Weights of a small transformer language model: vocabulary 8192, no biases in attention or MLP.
Each number is 128 + 24 x the weight over its row's rms, rounded and kept within 0 to 255. Layers, rows and columns count from 0. The size above them is the row's rms in percent of the matrix's.

# layer 11 MLP down (transposed), 512x128, rms 0.0714, rows 36-62, columns 0-127
size [ 83 100 105 105  96  92 106 109 108  95  97 100 109 101  97 102 107 103  96  97 103 107 111 100  88  93  87]
[[142 104 150 102 153 127 101 160 122 129 132  96 110  81 113 125 140 100 119 138 160 121 147 116 161 115 122 185 140 118 136 125  96  94 138 114  86 171 125 152 103 143 167  79 170 157 167 143 100 110 163 140 109 141 148 123 113 128 111 118 113 141 147 133 144 103 113 173 118 128 145 134 122 160 150 143 118 106 164 101 148 148 125 137 180  94 130 147 158 102 154 153 112 103 121 100 133 135 118 107 135 129 183 124 120 158  84 144 105 149 127  79 105  75  96 136 110 148  90 132 104 110 115 160 116 154 126 138]
 [122 132  95  68 157 139  89 111 116 140 112 122 152 138 129 142 135 122 155 134 102 125 140 151 131 133 133 166 177 140 125 120 120 139 129 140 152 147 143  98 143 118  13 170 128 139 106 125 140 119 106 117  96 138 121 106 117 125 128 104 161 147 131 121 113 141  97 139 120 121 117 131 148 166  69 127 113 118 129 149 160  91 174 125 132 110 114 131 145  95 140 133 113 140 128 149 136 137 120 140 103 112 159 123 141 109 141 117 156 127 146 110 148 133 148 143 131 141  92 113 179 171 100 106  81 104 122 193]
 [117 100  95 118 118 120 164 109 107  98 116 145 168 128 127 155 168 133 124 149 132 152 125 106 138 115 135 134 127 155 134 126 103 150 130 151 109 191 157 108 155 154 101 153 155 151 126 140 123 102  77 109 120 137 123  90 129 116 155  70 144 126 129 147 156 121 140  99 118 110 123  84 107 122 162 203  91 120 109 143 186 117  81 131 129 140 132 161 106 143 172  88 155 109 133 122 140 156 140 126 125 163 116 130  97  91  95 159 105 132 111 130 107 140 125 127 136  81 152  97 113 137 114 137  97 138 135 133]
 [143 105 135 160 125 179 158 133 129 116 154 149 130 141 109 125 126 161 145 142 155 152 134 143  95 124 149 117  97 115  96 140 108 101 151 119 117 111  93  82 105 177 157 162 118 111 111 125 141 142 127 127 161 122 156 137  93 117 136  86 169 133 130 140  92 140 107 116 139 143  98 142 101  73 186 109 135 169  89 133 146 127 124 150 124 107 125 119 186 137  87 130  99  98 103 146 140 108 130 104 123 131  88 119 136 123 116 132 149 176 145 149 101 102 134 173 130 150 130  88 100 106 110 128 175 128 162 105]
 [115 142 143 106 139 125 132 128 143 159 148 145 126 121 132 130 158  97 136 152  92 127 160 152 159 136 119 162 115  85 148 121 146 126 116 124 101  96 118 129 160 111 179 149 129 125 136 114 136 117  87 153 157 154 129  85 179 138 143 116 128 110 103 106  86 117 128 152 119 135 155 156 102 135 107 176 121 151  92 110 118 150 114 117 103  78  86  90  82 147 156 141 153 125 144 137 121 134 145 125  95 106  73 100 129 137 160 164 137 127 122 125 143 134  98  93 125  83 181 139 102  91 152 130 177 115 111 152]
 [154 123 128  80 118 144  87 105 142 144 140  88 139 133 154 110 145 125 178 113 143 120 122 156 102 147 119 144  98 126 134 144 128 122 123  95 151 127 146 111 151 133 105 117 124  98 127 140  68 112 140 158 114 132 142 138 157 105 109 136 108 147 150 105 138 168  77 112 104 100 125 197 156 171 155 150 123 105 100 106 147 107 140 164 121 121 124 170 135 128 121 107  94 143 106 128 151  86 164 104 102 165 141 133 128 147 129 119 137 153  94 106 124 110 140 158 121  78 120 148 187 151  87 155 137 107  97 116]
 [125 144 119 133 124 122 107 151 132 165 145 140 137 119 128 116  89 150 138 152 115 134 117 109 122 134 192 142 115 150 157 108 162 159 146 166 147 111 154 132 104 113 104 150 138 164  98 155 137 139 109 177 117 111  97 118 125 181  94 165 137 144 131  81 127 147 172 215  98 181 102  93 115 134 126 149 143 145 110 107 127 121 131  97  85 124 119 137 109  92  72 136 120 144 124 140 124 116 125 115 150  91 102 151 127 116 110 160  94  94 126 140 137 137 121 115 119 105 115 130  94 115 142 142  98  89 126 125]
 [128  98 138 135 119 146 123 126 123 137 152 141 121 121 113 125 107 150 139  98 104 111 127 187 146 106 158 104 125 151 134 102  95 136  98 171 108 123 124 126 131 169 117 105 145 137 100 133 161 173 121  77 141 105 130 147  92 111 150 128 184  99 118 160 141 129 112  93 123 111 108 102 137 130 153 114  86 122 153  98 140 146  96 153 124 177 136 137 121 134 150 155 138 130 129 163  79  99 126 173 114 160 135 100  96 126 133 123 150 140 144 130 123 158 129 141 173  72  85 109  96 181 111 110 124 145  94 161]
 [157 134 129 120 132 144 158 167 119 116 133 108 122 188  96 123 120 107 155 134 125 132 123 121 124 125 173 105 125 103 111 182 155 160 131 116 108 153 146 112 137 133 109 153 156  85  84 149 130 128 132 116 177 125 101 107 143  94  61 109 154 143 148  71 113 164 116  85 121 153 123 138  77 120 121 121 185 140 123 105 116 165 154 105 112 125 111 128 109 114  99 167 166 160 131 139 149 120 130  92 128 143 136 112  90 158 124 116 149 103 162 142 147 113 144 103 106  92 123 129 131 162 149 111 146 114 122 133]
 [141 145 136 163 135 125 118 164 121 103 122 148 115 100 140 132 138 159  93 133 150 145 155 116 149 134  98 148 127 122 113 186  88 117 156 124 118 123 136 118 120 117 105 135 123  96 118  97 121 122 118 152 133 102 133 129 155 142 147 135 134 142 118 145 134 118 122 153 119 121  91 145 152 163  85  70 109 152 140 140  84 126 147 114 183 104  98 139  93 120  93 117  77 104 165 143 135 109 143 181 121 126 189 169 124 122 130 146 138 143 167  99 134 108 142  97 121 168 117 177 124  72  79 144 112 108 135 128]
 [ 73 108 145 131 141 143  71 128 127 133 128  92 127 147 155 179  87 118 121 131 155 123 135 112 171 135 130 168 129 152  82 134 113 103 143 142 136 150 141  81 120 109 128 115 105 148 119 155 120 126 138  91 140 136 118 133 123  90 137 129 133 144 145  91 154 125  88  94 138 119 147 178 145 120 168 127 155 123 130  84 185  91  99 101 149 131 114 148  78 146 143 112 110 152 161 108 165 105 113 165 155 159 136 101 121 143 111 168 143 148 123 121 126  91 140 133 157 105 129 123  94 106 140 150 134 120  83 127]
 [109 113 158 142 162 121  74 106 172 131 112 158 104  79 129 142 177 160 156 158 162 119 123 145 131 113 150 141 130 151 145 155 109 126 122 127 124 127 114 130 128 128 131 158 180 156 125 130 126 111 123 101 137 118  92 123  91  92 154 132 161 112 128  98 160 142 105 123  94 137 125 125 131 123 147  98 129 162 156 152 132 144 138 121 125 153 106 141 133 154 122 114 138 113 159  63 121 120 120 106  75 110 125 104 141 114 133 152  98 143  99 155 138 117 100 201  85 124 154 168 131  86  70 125 112 138 134 131]
 [105 107 102 138 137 113 141  86 138 118 141 154  95 170 121 126 112 102 147 136 172 103 140 116  91 140 162 152 122 121 130  86 162 124 142 146 131 156 111  90 135  88  92 158 148 127 103 117 152 170 140 121 113 160 134 127  94 117 145 113 173 107  96 162 135 109 177  94 128 145 161 121 135 134 134 157 117 159 160  94 135 158 175 145 121 103 166 113 112 125  87 109  48  97 105 125  93 117 146 106 122 102 122 128 126 119 138 117  90 128 151 141 139 123 129 136 134 151  98 111 151 109 129 130 135 169 168 139]
 [157 122 155 121 147 125 136 125 148 129 163 151 122 119 145 136 163 112 131 161 181 119 116  89 165 140 138 114  94 128 145 154 108 116 143 120 112 136  72 126 100 120  71 152 130 104  82  78 149 136 103 163 147 130 133 154 114  75 130 124 130  83  91 162 131 130 118 170 114 139 213 136 107 152 147 135 127 111 127 139 132 102 129 128 129 115 124 183 161 130 134 135 139 128 102 121 112 127 128 131  77 131 133 145 111 101 127 140 150  79 119 143  86 141 172 108 120 100 137 110 147 144 138 135  99 126 121  98]
 [ 79 100 132 124 147 132 142 133 158 177 136 119 132 126  83 115 114 106 118 165 111 124 150 107 146 148 164 130 106 120 168 169 146 111 134 100 164 135 172 149 134 146 155 138 139 162 136 113 124 110 117 132 108 134 133 101 134 128 153 121 150  89 103 105 143 130 128  87 171 160  92 118 102 157 119 152 146 132  77 162 185 104  84 114 103  82 137 152 160 125 141 151 140 143 138 144 139 133  97 137 145 172 107 137 153 116 109 113 111 142 120 117 155 115  89  82 135 132 146 120  92 103 101 112 105 143  75 132]
 [168  86 119 129 150 133 134 153 137 144  91  77  98 123  84 114  84 126 110 163 134 137 114 112 127 124 145 145 127 123 138 144 104 128 148 114 127 102 156 135 117 143  75 155 144  87  79 110 116 158 141 105 154 114 153 115 164 102 109 132 127 100  44 131 126 126  97 142 117 113 157 138 105 140 161 113 135 120 144  93 129 157 199 125 151 160 125 154 147 146 143 115 137 139 122 146 123 135 144 114 121 140 153 106 156 142 117 166 155 108 114 120 175 139 139 163 148 123 130 121 172 121 118  95  87 149  99 135]
 [126 126 136  95 169 135 134 111  98 130 117 145 118 136 138 118 136 110 145 126 143 114 168 147 152 120 132 110 105 123 108 125 104 155 141 151 118  88 159  93 130 107 135 134 140 146  89 103 137 123 171 134 128 116 131 127 126 180 143 137 117 185 114 110 177 100  92 148 127 126 158 117 139 116 162 178 121 140 163 149 147 121 123 101  96 158 114 184 164 118 155  98 111  72 128  98 130 145 140 124 148 159 131  98  94 119 128 112 116 120 149 104 109  93 141 139 103 141  72 102 165  60 151 104  99 123 148 138]
 [128 108  92 114  87 116 125 141 146 155 105 148 135 116 107 117 127 108 130  93 144 163 115  97 106 118 125 115 133 130 154 138 127 100 147 133 119 124 141 138 131 121  78 131 118 120 102 182 107 147 152 134 106 145 160 120 135 124 117 127 175 145 107 147 154 115 154 146 140 144  91 121 157 156 151 160 137 148 116 113  51 140 128 132 139 135 120  81 163 158 102 148 135 120 148 130  98  88 123 181 112 170 186 137 134 153 176 113 122  98 155 148 158 101 118 124  83  99 106 130 122 164  86 125  79 128 124 127]
 [155 101 115 102 142 147 110 148 141 153 114 101 117 140 168 146 109 112 111 147  95 140 128 121 163 144 168 127 171 152 109 108 135  58 128 130 128 134 180 103 119 112  30 120 123 116 100 142  90 117 132  91 138 167 120 142 113 121 179 141 139 114 131 103 173 134 146 112 125 109 108 153 148 109 188 125 124 112 128 130 120 120 171 117 127 105 121 146 146 143 111 119 155 146 144 145 135 177 113 136 139 122 135 120 131  97 143 113 141 117  92 129  95  91 127 160 139 126 114 153 172 113 148 129  90 104 123 131]
 [ 88 134 139 106  88 142 158 160 117 132 107 146 136  89 153  93 194 135 125 118 127 107 123 123 101 192 114 138 129 122 152 171 106 118 151 124 148 176  85 160 134 159 139 123 170 158 148 121 121 126 135 138  80 132 146 124 153 126 115 138 129 123 103 142 120 127 120 175 163  76 131 129 126 148 133 102 161 184 102 122 155 152  86 150 143 107 146  98 142 105 118 103 120 124 104 124 119 112 121 102 102 102 134 151  94 163 141 165 119 134 132  79 127 136 131 132 119 117  68 133 126  99 120 106 139 109 129 117]
 [116 164 118 148 133 105 144 163 135 112 124 126 131 141 104 113 107 138 142 155 120 136 108 133 143 134 133 121 135 131 168 105 133 146 125 170 140 124  97  87 134 155 149 132 139  98 100 126 119 147 121  88 161 135 131 132  67 131 105 103 151 103 124 105  97 134 119 110 174 164 100 115 148 155  81 106 117 164 150 145 170  98  92 140  80 122 119  87 154 143 151 134  92 169  98 148 141 127 126  99 100 123 187 119 125  98 120 129 124 123 142 116 149 154 138 131 133 130  99 152 208  80 110 138 152 154 119 103]
 [113 187 109 115 140 120 142 119  95 120  90  83 149 145 165 114  95 154 121 123 136 150 152 138 102 130 103 173 130 106 131 137 128  74 118  75 126 114 104 140 137 127 193 126 163 127 100  82 138 153 146 107 164  96 110 127 165 115 122 139 137  83 131 136 148 141 136  88 142 133 158 141 151 120 161 142 136 162 135 135 122 103 127 153 164 125 115 118 109 122 103 120  89 150 165 113 174 125 118 123 142 129 143 134  96 113  94 140 135 158  90  84 147 114 180 132 143 103 106 123 167 124 126 117  84 143 131 131]
 [132 138 133 126  93 130 138 119 152 153 162 126 119  83 144 119 104 144 119  94 108 121 105 142  98 129 151 130 137 118 140 152 126  90 140 113 144 120 110 126 130 143 169 148 100 101  94 122 139 146  50 131 132 144  93 132 116 107 139 138 126 141 124 147 148  85 137 180 119 150 183 129 115 123 111 147 142 187  97 112 110 120 143 109 157  98 163 167  94 143 147 124 129 128  63 134 161 158 126 104 138 133 145 159 120 111 150 130 127  88 125  71 145 113 125  96 139 106 141 122 119 125 160 139 104 196 116 157]
 [173 173 117 134  80 145 125 137 106 101 118 122 131 119 106 123 129 116 119 104 159 145 161 132 109 137 126 129 123 116  95  91 151 122 163 128 113 100  63 147 117 122 137 177 159 162 145 148 113 104 116 133 158 149 174 131 126 114 152 139 121 157 122 116 147 164 164 139 119 136 133 159 127 163 149 160 143 125  85 137 115 106 106 112  83  94  68 149  89 147 151 153 105 109 104 124 158 159 130 141 107  85 135 158 123 142  96 120 147 137 143 108 152  99 119 132  98 128 128 118 111  67 144 158 123 125 137  87]
 [156 127 141 137 151 111 115 111 122 101 126 127 119 140  97 124 164  89 136 147 144 119 160 130 116 113 136 119 135 126 128 164 140 141 105 160 100 153 142 128 122 153  73 102 207 144 144 108 107 139 128 145 130  49 144 147 145 142  94  99 153 130 137 121 130 135  94 133 117 104 129 147 133 132 128 113 114 136  95  80 154 154 142 104 154  96 114 153 134 139 101 116 109 127 117 115 137 136 134 106  73 135 169 103 132 165  75 122 147  87 107 107 156 138 115 156 110 121  86 150 180 112 146 122 187 134 138 119]
 [142 153 133  88 136 147 150 165 139 111 122 121 145 131 110 116 101 130 159 102 113 148 109 130 145 133 118 124 140 112 158 122 161 119 113  87 138  98 139 166 111 156 118 129 120  73 112  71 121 115  92 172  82 164 112 128 122  97  90  98 126 148 116 117 100 108 130 134  85  91 152 156 122 105 163 138  92 159 156 138 147 121 151 140  95 157 126 132 150 150 141 133 135 107 127 117  93 142 104 127 161 113 133 108 123 121 109 143 155 166 162 142 105 107 135 177 184 133 153 142 131 188 160  97 150  99 108 124]
 [144 118 114 116 148 127 156 112 145 127 125 136 126 173  67 162 122 148  98 109 172 126 122 124 126 115 149 113 121 107 134 163 139 105 131 114 111 124  99  96 142 133  91 120 149 149 181 148 120  86 131  99 150 140 143 130 114 112  84 127 153 110 106 136 119  91 136 124 128 133 129 128 149 152 111 152 144 149 161  89 102 169 136 131 170  84 131  87 149 148 129 136 117 102 120 122 177  94 152 105 143 171 172 130 143  70 155 153 126 103 113 111 106 141 136 133 139 114  90 105 160  66  96 146 164 125 138 142]]
# layer 11 MLP up, 512x128, rms 0.138, rows 37-63, columns 0-127
size [ 99 107 102 100  95 100 112 110  99  88  95 111  94  99 101 104 100  95 101 117 113 103  99  76  90  99 106]
[[139 134 159 145 115 144 136 150 164 109 156 116 130 128 129  89  88 102 132 161 122 123 160  95 154 154 107 101 102 129 142 129 142 140 120 133 134 124 128 138 119 175 108 129  82 107 133  98 180 152 147 104 155 100 104 148 154 139 120 132 141 120 136 123 136 129 114 105 143 164 116 129 113 128 105 114 153 138 164 117 136 205 124 127 122 148  82 149  83 129 159 107 168 137 150 142  94 139  97 134  87 157  82 132 106 129 146 118 135 154 107 174  93 135 115 105 146  93 105 176 145 106 103 115  98 122 185 116]
 [163 157 131 128 139 116 169 116 135  91 116 164 111 124 127 113  41 120 128 124 116 156 126 141  93 121 104  89 125 121 134 123 129 137 131 133 128 138 161 146 107  95 171 125 112 141  98 119 100 131 160 146 142 113 135 113 134 113 141 179 105 149  80  90 102 108 112 129 119 160 114 138 179 130 124 103 103 102 125 138  99 145 161 130 117 168 153 130 167 107 126 180 145 147 135  85 120 146 159 165  62 112 145 160 121  90 141 156 112 130 140 125 162 148  86 116 126 131 126 157 139 113 144 144 126 101 138 109]
 [150 114 134 111 138  85  83 152 117 107 164 116 128 114 146 125 125 148 142  77 104 121 130 128 136 157 148 115 120 177  98 108 103 133 136 137 111 136 109 136 128 139 120 100 126 178  86 166 111  93 141 142 117 105 103 102 187 182 101  94 118 134 104  96 164 135 168 115 150 142 122 122  98 118 125 105 151 119 157 112 174 110  98 133 108 140 124 121 148 134 174 149 150 168 113 105 133 164 107 101 129 125 104 142 121 140 130  81 156 121 165 167 125 172 118 113 152  97 155 109 138 141 136 110  91 111 107 154]
 [121 114 101 145 167 123 150 111 126 127 141 115 107 146 115 153  83 118 124 113  97 119 148 105 136 148 128 101 136 111 139 143 145 133 144 133 129 178 152 132 151 133 133 117 141 104 100  85 159  95 121 135 122 110 161 113 157 114 114 170 108 128 149 159 120 143 124 121 143  88 114 147 167  96 133 139 176 100 107 150 156  85 151  89 155 114 152 113 138 148  86 117 136 113 157  81 141 107 180 117 179 121 145 135 116  93 105 125 150  98 135 124  83 170 150  73 118 120  97 117 163 128 144 162 103 151  90 107]
 [195 137 137 121  71 168  91 151 119 123 139 176 123 111 141 139 140 158 115 120 118 132 131 107 139 129 143 134 109 148 141 109  86 136 171 103 127 107 107 103 104 159 118 110 129 135 102 144 164 126 166 119 117  95 151 110  80 123 125  81 124  90 136 151 124 177 148 106 174  96 127 132 133 145 140 101 149 135 100 159 131 149 148 140 134  86 109 105 126 120 151 128 130 148 144 130 121 172 111 112 128 172 132 127 105 118 125 111 130 138 132 131  99 129 114 156 136  91 159 122 157 132 174 104  85 128 183  81]
 [117 121 139 122 117  97  87 133 183 120 131 127 129 107 158 125 133 129 144 160 106 162 164 139  92 104 159 123 147 141 168 151 127 115 136 104 160 150 151 125 125 184 176 161 173 131 146  89 131 147 134  98 109 142 120 108 165 163 117 169 154  92 133 143 125 133 126 121 117 161 101 102 130 134  99 105 105 122 108 133 152 146 136 107 156 112  80  81 129 154 126 134 110 155 118  88 126 127 139 100 147 130  97 107 120  95  99 106 138 113 122  77 106 127 113 105  89  78 152 145 123 135 135 160  77 129 150 119]
 [123 171 118 107 191 103 132 133 130 112  98 105 129 122 131 116  87 102  98 119 113 163 121 109 113 135 103 131 126 119 117 145 165 139 105 100 181 138 129 117 124 133 158 108  88 117 128 139 125 117 159 196 146 145  84 160 143 154 119 132 112 145  75  85 103 182 108 123 161 176 128 127 119 104 135 105 136 114 141 136 133 157 161 147 102 135 110 111 145 127 135 132 139  98 175  94 157 154 121 127 133  97 131 152 110 110 102 116  99 134 103 106 132 113 103 113  90 149 144 148 177 118 172 131 129  94 143 134]
 [121 122 111 181 145  68 124 137 152 116 140 180 131 106 112 130 137 173 141 150 107 133 103 155 162  99  89 121 144 148  79 146 150 129 132 128 118 121 150 136 118 161 103 132 150 135 126  94 114 112 123 134 152 138 119 141 133 131 138  93 153 100 161 128 130 110  96 129 127 161 146 106 109 115 119 105 156 110 129 141 156  87 136 126  88 209 121 116 144 151 125 125 170 136 136 126 133 146  94 127 131 184 125 107 105 114 126 123 104 139  87 125 114 169 142 144 103 121 119 164 153 149 126 116 147  60 140  79]
 [ 85 107 129 155 132 162 125  78 100 135 102 121 127 156 119 149 126  82 115  82 111 138  86 112 150  93 165 136  97 141 142 108 137 155 108 118 175 105 126 128 123 138 114 119  83 151 119 117 160 153  97 144 128 151 113 134 147 142 133 110 157  80  87 122 178 128 138  82 163 121 143  91 114  81 150 148 158 123 150 112 141 150 101 130  95 148 151 110 130 152 155 147 153 109 107  96 121 124 176 131 133 112 109  82 147 133 118 115 166 126 105 149 117 122 121 151 178  98 164 128 125 164 135 121 140 119 122 130]
 [149 124 124 119 127 131 182  70 103  91 115 165 141 111 122 160 144 170  96 154 128 136 127 128 155 142 135  59 118 193 152  85  91 143 143 110 112 118 137 115 116 164 142  92 134 140 170 116 179 148 139 101 140 141 115 105 119 163 106 103 123 146 109 116 102 111 145 146 143 112 109 110 119 143 109  98 154 160 136 127  80  70 131 121  88 157 136 106 173 130 102 147 117 114 100 138 110 191 127 126  90 109 133 127 144 121 147 118 123 116 123 109 151 138 147 122 131 135 137 120 108 114 119 104 139 131 120 148]
 [169 127 162 136 106  81 153 119 102 107 140 106 161 147 105 117  85 122  65 121 145 135 122 107 142 119 152 101  98  87 129 116 114 133 159 118 132  94 129 147 144 134  98  88 103 105 126 155 107 136 122 145 112 153 130 134 160 141 103 125 119 147 144 164  69 140  99  82 144 116 155 139 135 143 138 156 102  99 113 120 123 136 132 142 117  98 120 114 113 110 117 121 110 165 114 161 142  88 121 143 168 164 103 126 118 173 189 129 113  95 142 114 141 170 120 161 158 124 115 111 165 187 144 146 144 128 120 119]
 [138 143 128 163 165 116 128 139  98 147 127 160 133 154 143 135  90 163 137  54 116  96 109 104 123 151 126 108 146 145 105 135 125 156  96 127 138 145 100 135 143 100  94 142 140 141 112 121 129 170 128 115 127 108  99 140 120 128 146 142 136 132 158 147 196 125 142 130 114 110 124 187 114 148 156 118 123 104 101 170  86 111  97 107 133 134 110 167 113  88 121 117 150 122 176  93 123 122 115 161 153 154 119 118  90 137 112 101 124 165  95 143 125 171 139 137  94 118 181 117 140 134 144 130 111 151 152  79]
 [ 82  99 114 144 196 129 130 109 108 127  99 166 170 130 122 109  72 135 167 102 130 107  98 150  95 100 102  83 117  95 107 145 147 115 163 169 157 151 129 162 133 101 133  96 117 152 116 129 155 122 118 126 143  79 108 155 115 138 162 146 127 165 132 134 160 139 118 142 162 109  94  90 147 144 103  91 139 128 151 108 119 124 107 160 121 158 114 117 169 133 136 158 124 132 140  82 103 118 150 125 112 158 130 167 154 103 103 111 111 140 131 143 160 138 105 146 153 131 138 107 118  83 148 118 147 128 130 103]
 [107 143 117 144 104  79 124 111 128  86 134 184 155 133 147 124 135 136 150  93 125 143 128 136 109 117 116  85 124  97 135 149 130 137 163  91 117 135  95 165 102 128 134  96 110 101 156 161 121 131 160 142 171  99 128 179  97 124 125 111 134 155 158 129 140 112 116 158 103 109 120 160 150 116 130 102 113 103 154 100 136 132 142 135 140 132 112 177 148 107 162 149 131 134 118 145  67 118 159 143 117 132 151  57  85 157 100 130 104 103 111 165  82 126 117 154 127 133 116 155 169 137 119 161 143 148 142 127]
 [146 140 135  86 144  80 129 128 112  66 117 118 159 134 170 120 119 105 108 132 120 171 127 110 128 111 139 157 141 120 183  84 162 112 147  98 161 195 102  93 155 120 141 111 126 151 174 104 142 111 108 138 112 124 111 158 110 141 117 121  95 119 164 104 132 118 139 130  98 164 115 107 160 167 109 114 110 158 114  94  86 143 116 134 143 122 160 120  92 103 151 145 172 162 128 131 131 110 159 135 152 126  96 121 134 129 121 161 132 174 152 125 110 127 146 126 136  98 117  98 130  88 129 144 107 163 144 136]
 [138 103 134 120 158 135 128  90 135 107 160  90 132 148 129 153 111 127 138 145 131 147 145 124 193 146 130 128 128 114  97 113  93 116 132 166 142 140 124 145  96 138 143 148 137 164 116  86 122 141 140 147 136 108 144 156  77 192 139 117 110 130  92 138  98 161  92 136 131 118 114 124 129 133 119 114 142 132 102 111 124  90 128 108 117 166 135 129 154 162 110 111 103 143  95 109 121 141  85  91 124 165  94 171  99 127 126 147 136 133 140 135 152 128 101  84 141 166 205 151 146  92 157 131 143 143 182 129]
 [168 150 132 107 124 186 124 132  99  75 143 132 136 166 155  85 109 188 174 128 104 126 160  96 155 144 107 158 148 118 128 126 160 112 108 115  81 106 107 138 142 118 125 149 140 158 100 122 153 129 126 156 133 117 140 136 130 122 119 182 127 131 145 148 108 125 120 106 133 149 127 184 165 158 136  81 178 117 150 117 109 127  88 108 122 150 138 131 125 116 169 134  86 164 115 131 100 144  88 100 158 141 125 101 110 110  75  92 120 100  98 136 129 116 129  92 119 118 149 113 130 118 126 117 122 121 114 128]
 [ 77  98 148 103 129 138 168 165 133 110 176 123 138 107 136 136 115 129 158 113 135 122 140 171 131 115 101 140 123 111 162 111 152 153 132 138 149 163 132 160 101 114 148 129 120 106 124 107 174 190 127 149 126  89 163 154 139 130 161  86  99 143  77 114 107 142 105 102 154 154 130 124  98 153 177 125 117 119 121 121 111  72 130 107  92 144  97  95 158 129 123 166 103 101 142 153 127  78 141 116 112 144 104 110 139 165 116 123 113 126 156 141 112 157 112 147 140 117 108 130 147 124 155  87 113 119 163 152]
 [153 141 128 116 174  92 134  77 147 148 119 121 122 116 128 104 102 130 117 124  92 150 130 107 136  97 102 136 136 102 136 114 186 155  94 163 165  89 178 117 130 130 138 144  91 144 104 112 119 145 144 114 109 157 141 156 143 103 123  96 147 115 123 110 141 126 161  73  97 168 124 127 116  98 121 133 135 115 161  57 117 117 121 122 107  97 151 142 115 132 147 120 142 129 119 131 179  77 165 150 134 137  80 121 140 133 163 130 135 130 105 128 117  97 108 119 142 191 157 144 143 120 115 126 104 164 148 126]
 [ 97 145 147 161 125 129 145 110 151 106 151 137 183 140 171 156 102 149 153 135 103 135 112 137 152 150 157 101 159 119 120 109  90 126 141 150 117 117 131 145 126 112 132 112 146 151 112 105 109 129 112 171 131 118 126  89  99 151 136 132 149  79 131 102 145 139 142 147  88 116 152 143 128 116 141 161 135  88 144 101 128 134 123 137 145 152  90 149 162 128  96 106  95 136  75 160 110 108 139  90 121 140 165 128 123 119  57 168 115 165 119  84 128 154 155 137 134  70  99 110 138 147 144  83 123 117 108 105]
 [143 112 154 135 165 156 145  84 127 110 138 106 154 132 131 154 100  73 116 175 110 100 118 114 113 129 124 117 165 136 115 149 123 149 129 154 122 172 105 114 116 137 142  86 136 157 192 129 144 113 134 185 104 109 143 137 124 170 121 130 115 127 124 144 100 112  83 172 119 127 134 135 111 148  98 154 144  82 100 158 131  94 133 158 116 163 117  82 173 127 140  98 164 137 111 143 104 136  61 114  94 151 128 134 109 150 137 132 100 110 113 146 106 153 105 135 115 120  99 128  97 145 147 119 137 105 143 147]
 [130 138 100 103 127 158 110 150 132 134  95 139 130 166 134 160 106 130 101 130 153 135  92 149 141  89 124 162 143 117 139 125 121  83 146 129 143 117 129 194 118 167 154  76 106  86 124 126 118  99 131 133  67 146 138 156 120 168  84 142 149 108 110 156 132 115 137 114 124 115 111 126 158 125 134 169 121 122 148 110 149 108 151  81 111 149 118 128 142 101 162 136 139 149 154  93 111 150 111 104 107 160 132 105 127 109 151 154 115 108  81 138 122 127 147 165 196 120 136  88 125 138 149  78 134 141 101 118]
 [160  96 128 130 161 116 130 113 165  96 104  94 158 126 143 143 124 143 107 125  78 140  81 122 126 129 110 127 165 134 132 162 146 143 134 166 162 158 147 124 148 177 156 149 115 140  92 109 128  96 133 125 126 183 161 120 124 133 121 152 118 146 148 135 114 128  64 132  95 162 160 113 152 122 120 131 115 105 151 107 117  97 119 160 136 169 135 151 109 101 113 100 140 106 125 105 106 120  93 130 142 158 135 122 133 169 122 125 115  69  90 120  83 139 136 110 148 110 108 132  59 127 111  89 121 130 142 152]
 [ 82 120 104  95 142 162 139 120 155 143 120  88 145 146 161 123 103 149 135  96 106 125  85 100 120 145  87 150 108 146 148  79 119 105 143 128 164 132 118 108 161  97 129 106 104 129 122 126 155 129 118 113 124 179 103 107 105  84 151 143 111 109 130 146  93 131 187 140 132 170 137 105 124 130 131 151 104 133 167 201  96 134 105 184 138 137 143 115  94 123 159 116 129 139 150 131 128 119 130 142 167 123 134 147 147 126 175 125 134 169 101 158 133 129  96 109 147 149 136 113 115 139  89 107 139 154 127 104]
 [123 120  97  95 146 121 125 143 141 130  87 121 129 107 151 122 127  63  71 141 145 142  84 144  97 110 147 131  97 158 123 134 108 154  96 113 131 157 108 131 130 136 160 144 124  98 130 138 183 138 153 152 154 172 131 139 130 138 149 187 176 113 156 129 135 152 117 173 126 128  79 135 150 133 120 122 109 117 127  83 135 161 171 120 146 126 160  97  71 134 161 127 130 143 135 116 109 115 132 176 125 147 124 144 128 124 123  94 120 171 113 117 153 157 103  92 118 127 168 147 100 102 103 114 138 119 145 110]
 [151 133 128 115 117 170 136 104 126 167 143 102 104 141 176 113 124 119 136 115  88 144 117 133 133 102 110 111 108 152 122 121 160 107 191  76 157 151 137 137 119 151 119 108 129 149 121 105 168 102 182 149 131  92 136 120 125 141  98 128 148 148 149 117 117 112 108 114 114  82 138 131  73  97  88  64 129 154  84 161 145 130 138 124 113 108 180 126 130 116 132 129 125 151 114 150 124 151 168 134 104  92 148 114  88 131 163 107 121 139 120 111  98 137 162 137 160 142 160  89 114 146 142 137 124 163 140 123]
 [156 178  73 152 126 117 117 159 139  96  91  94 158 155 110 172 166 148 118  83  79 134 146 143 126 115 114 124 148 146 105 191 137 166 172 173 126 129 112 105 164 119 129 114 108 135 123 119  94 143 111 136 122 138 143 149  77 144 125 136 103 108 133 114  97 119 123 125 177 123 124 146 114 136 106 136 150 145 139 127 169 133 101 110 112 149 115 119 168 110 149 131 164 119 111 135 114 115 149 114 109 105  88 143 137 152 118  92  97 123 134 105  59 128 118 127 154 103 151 145  94 136 136 142 156 118 127 147]]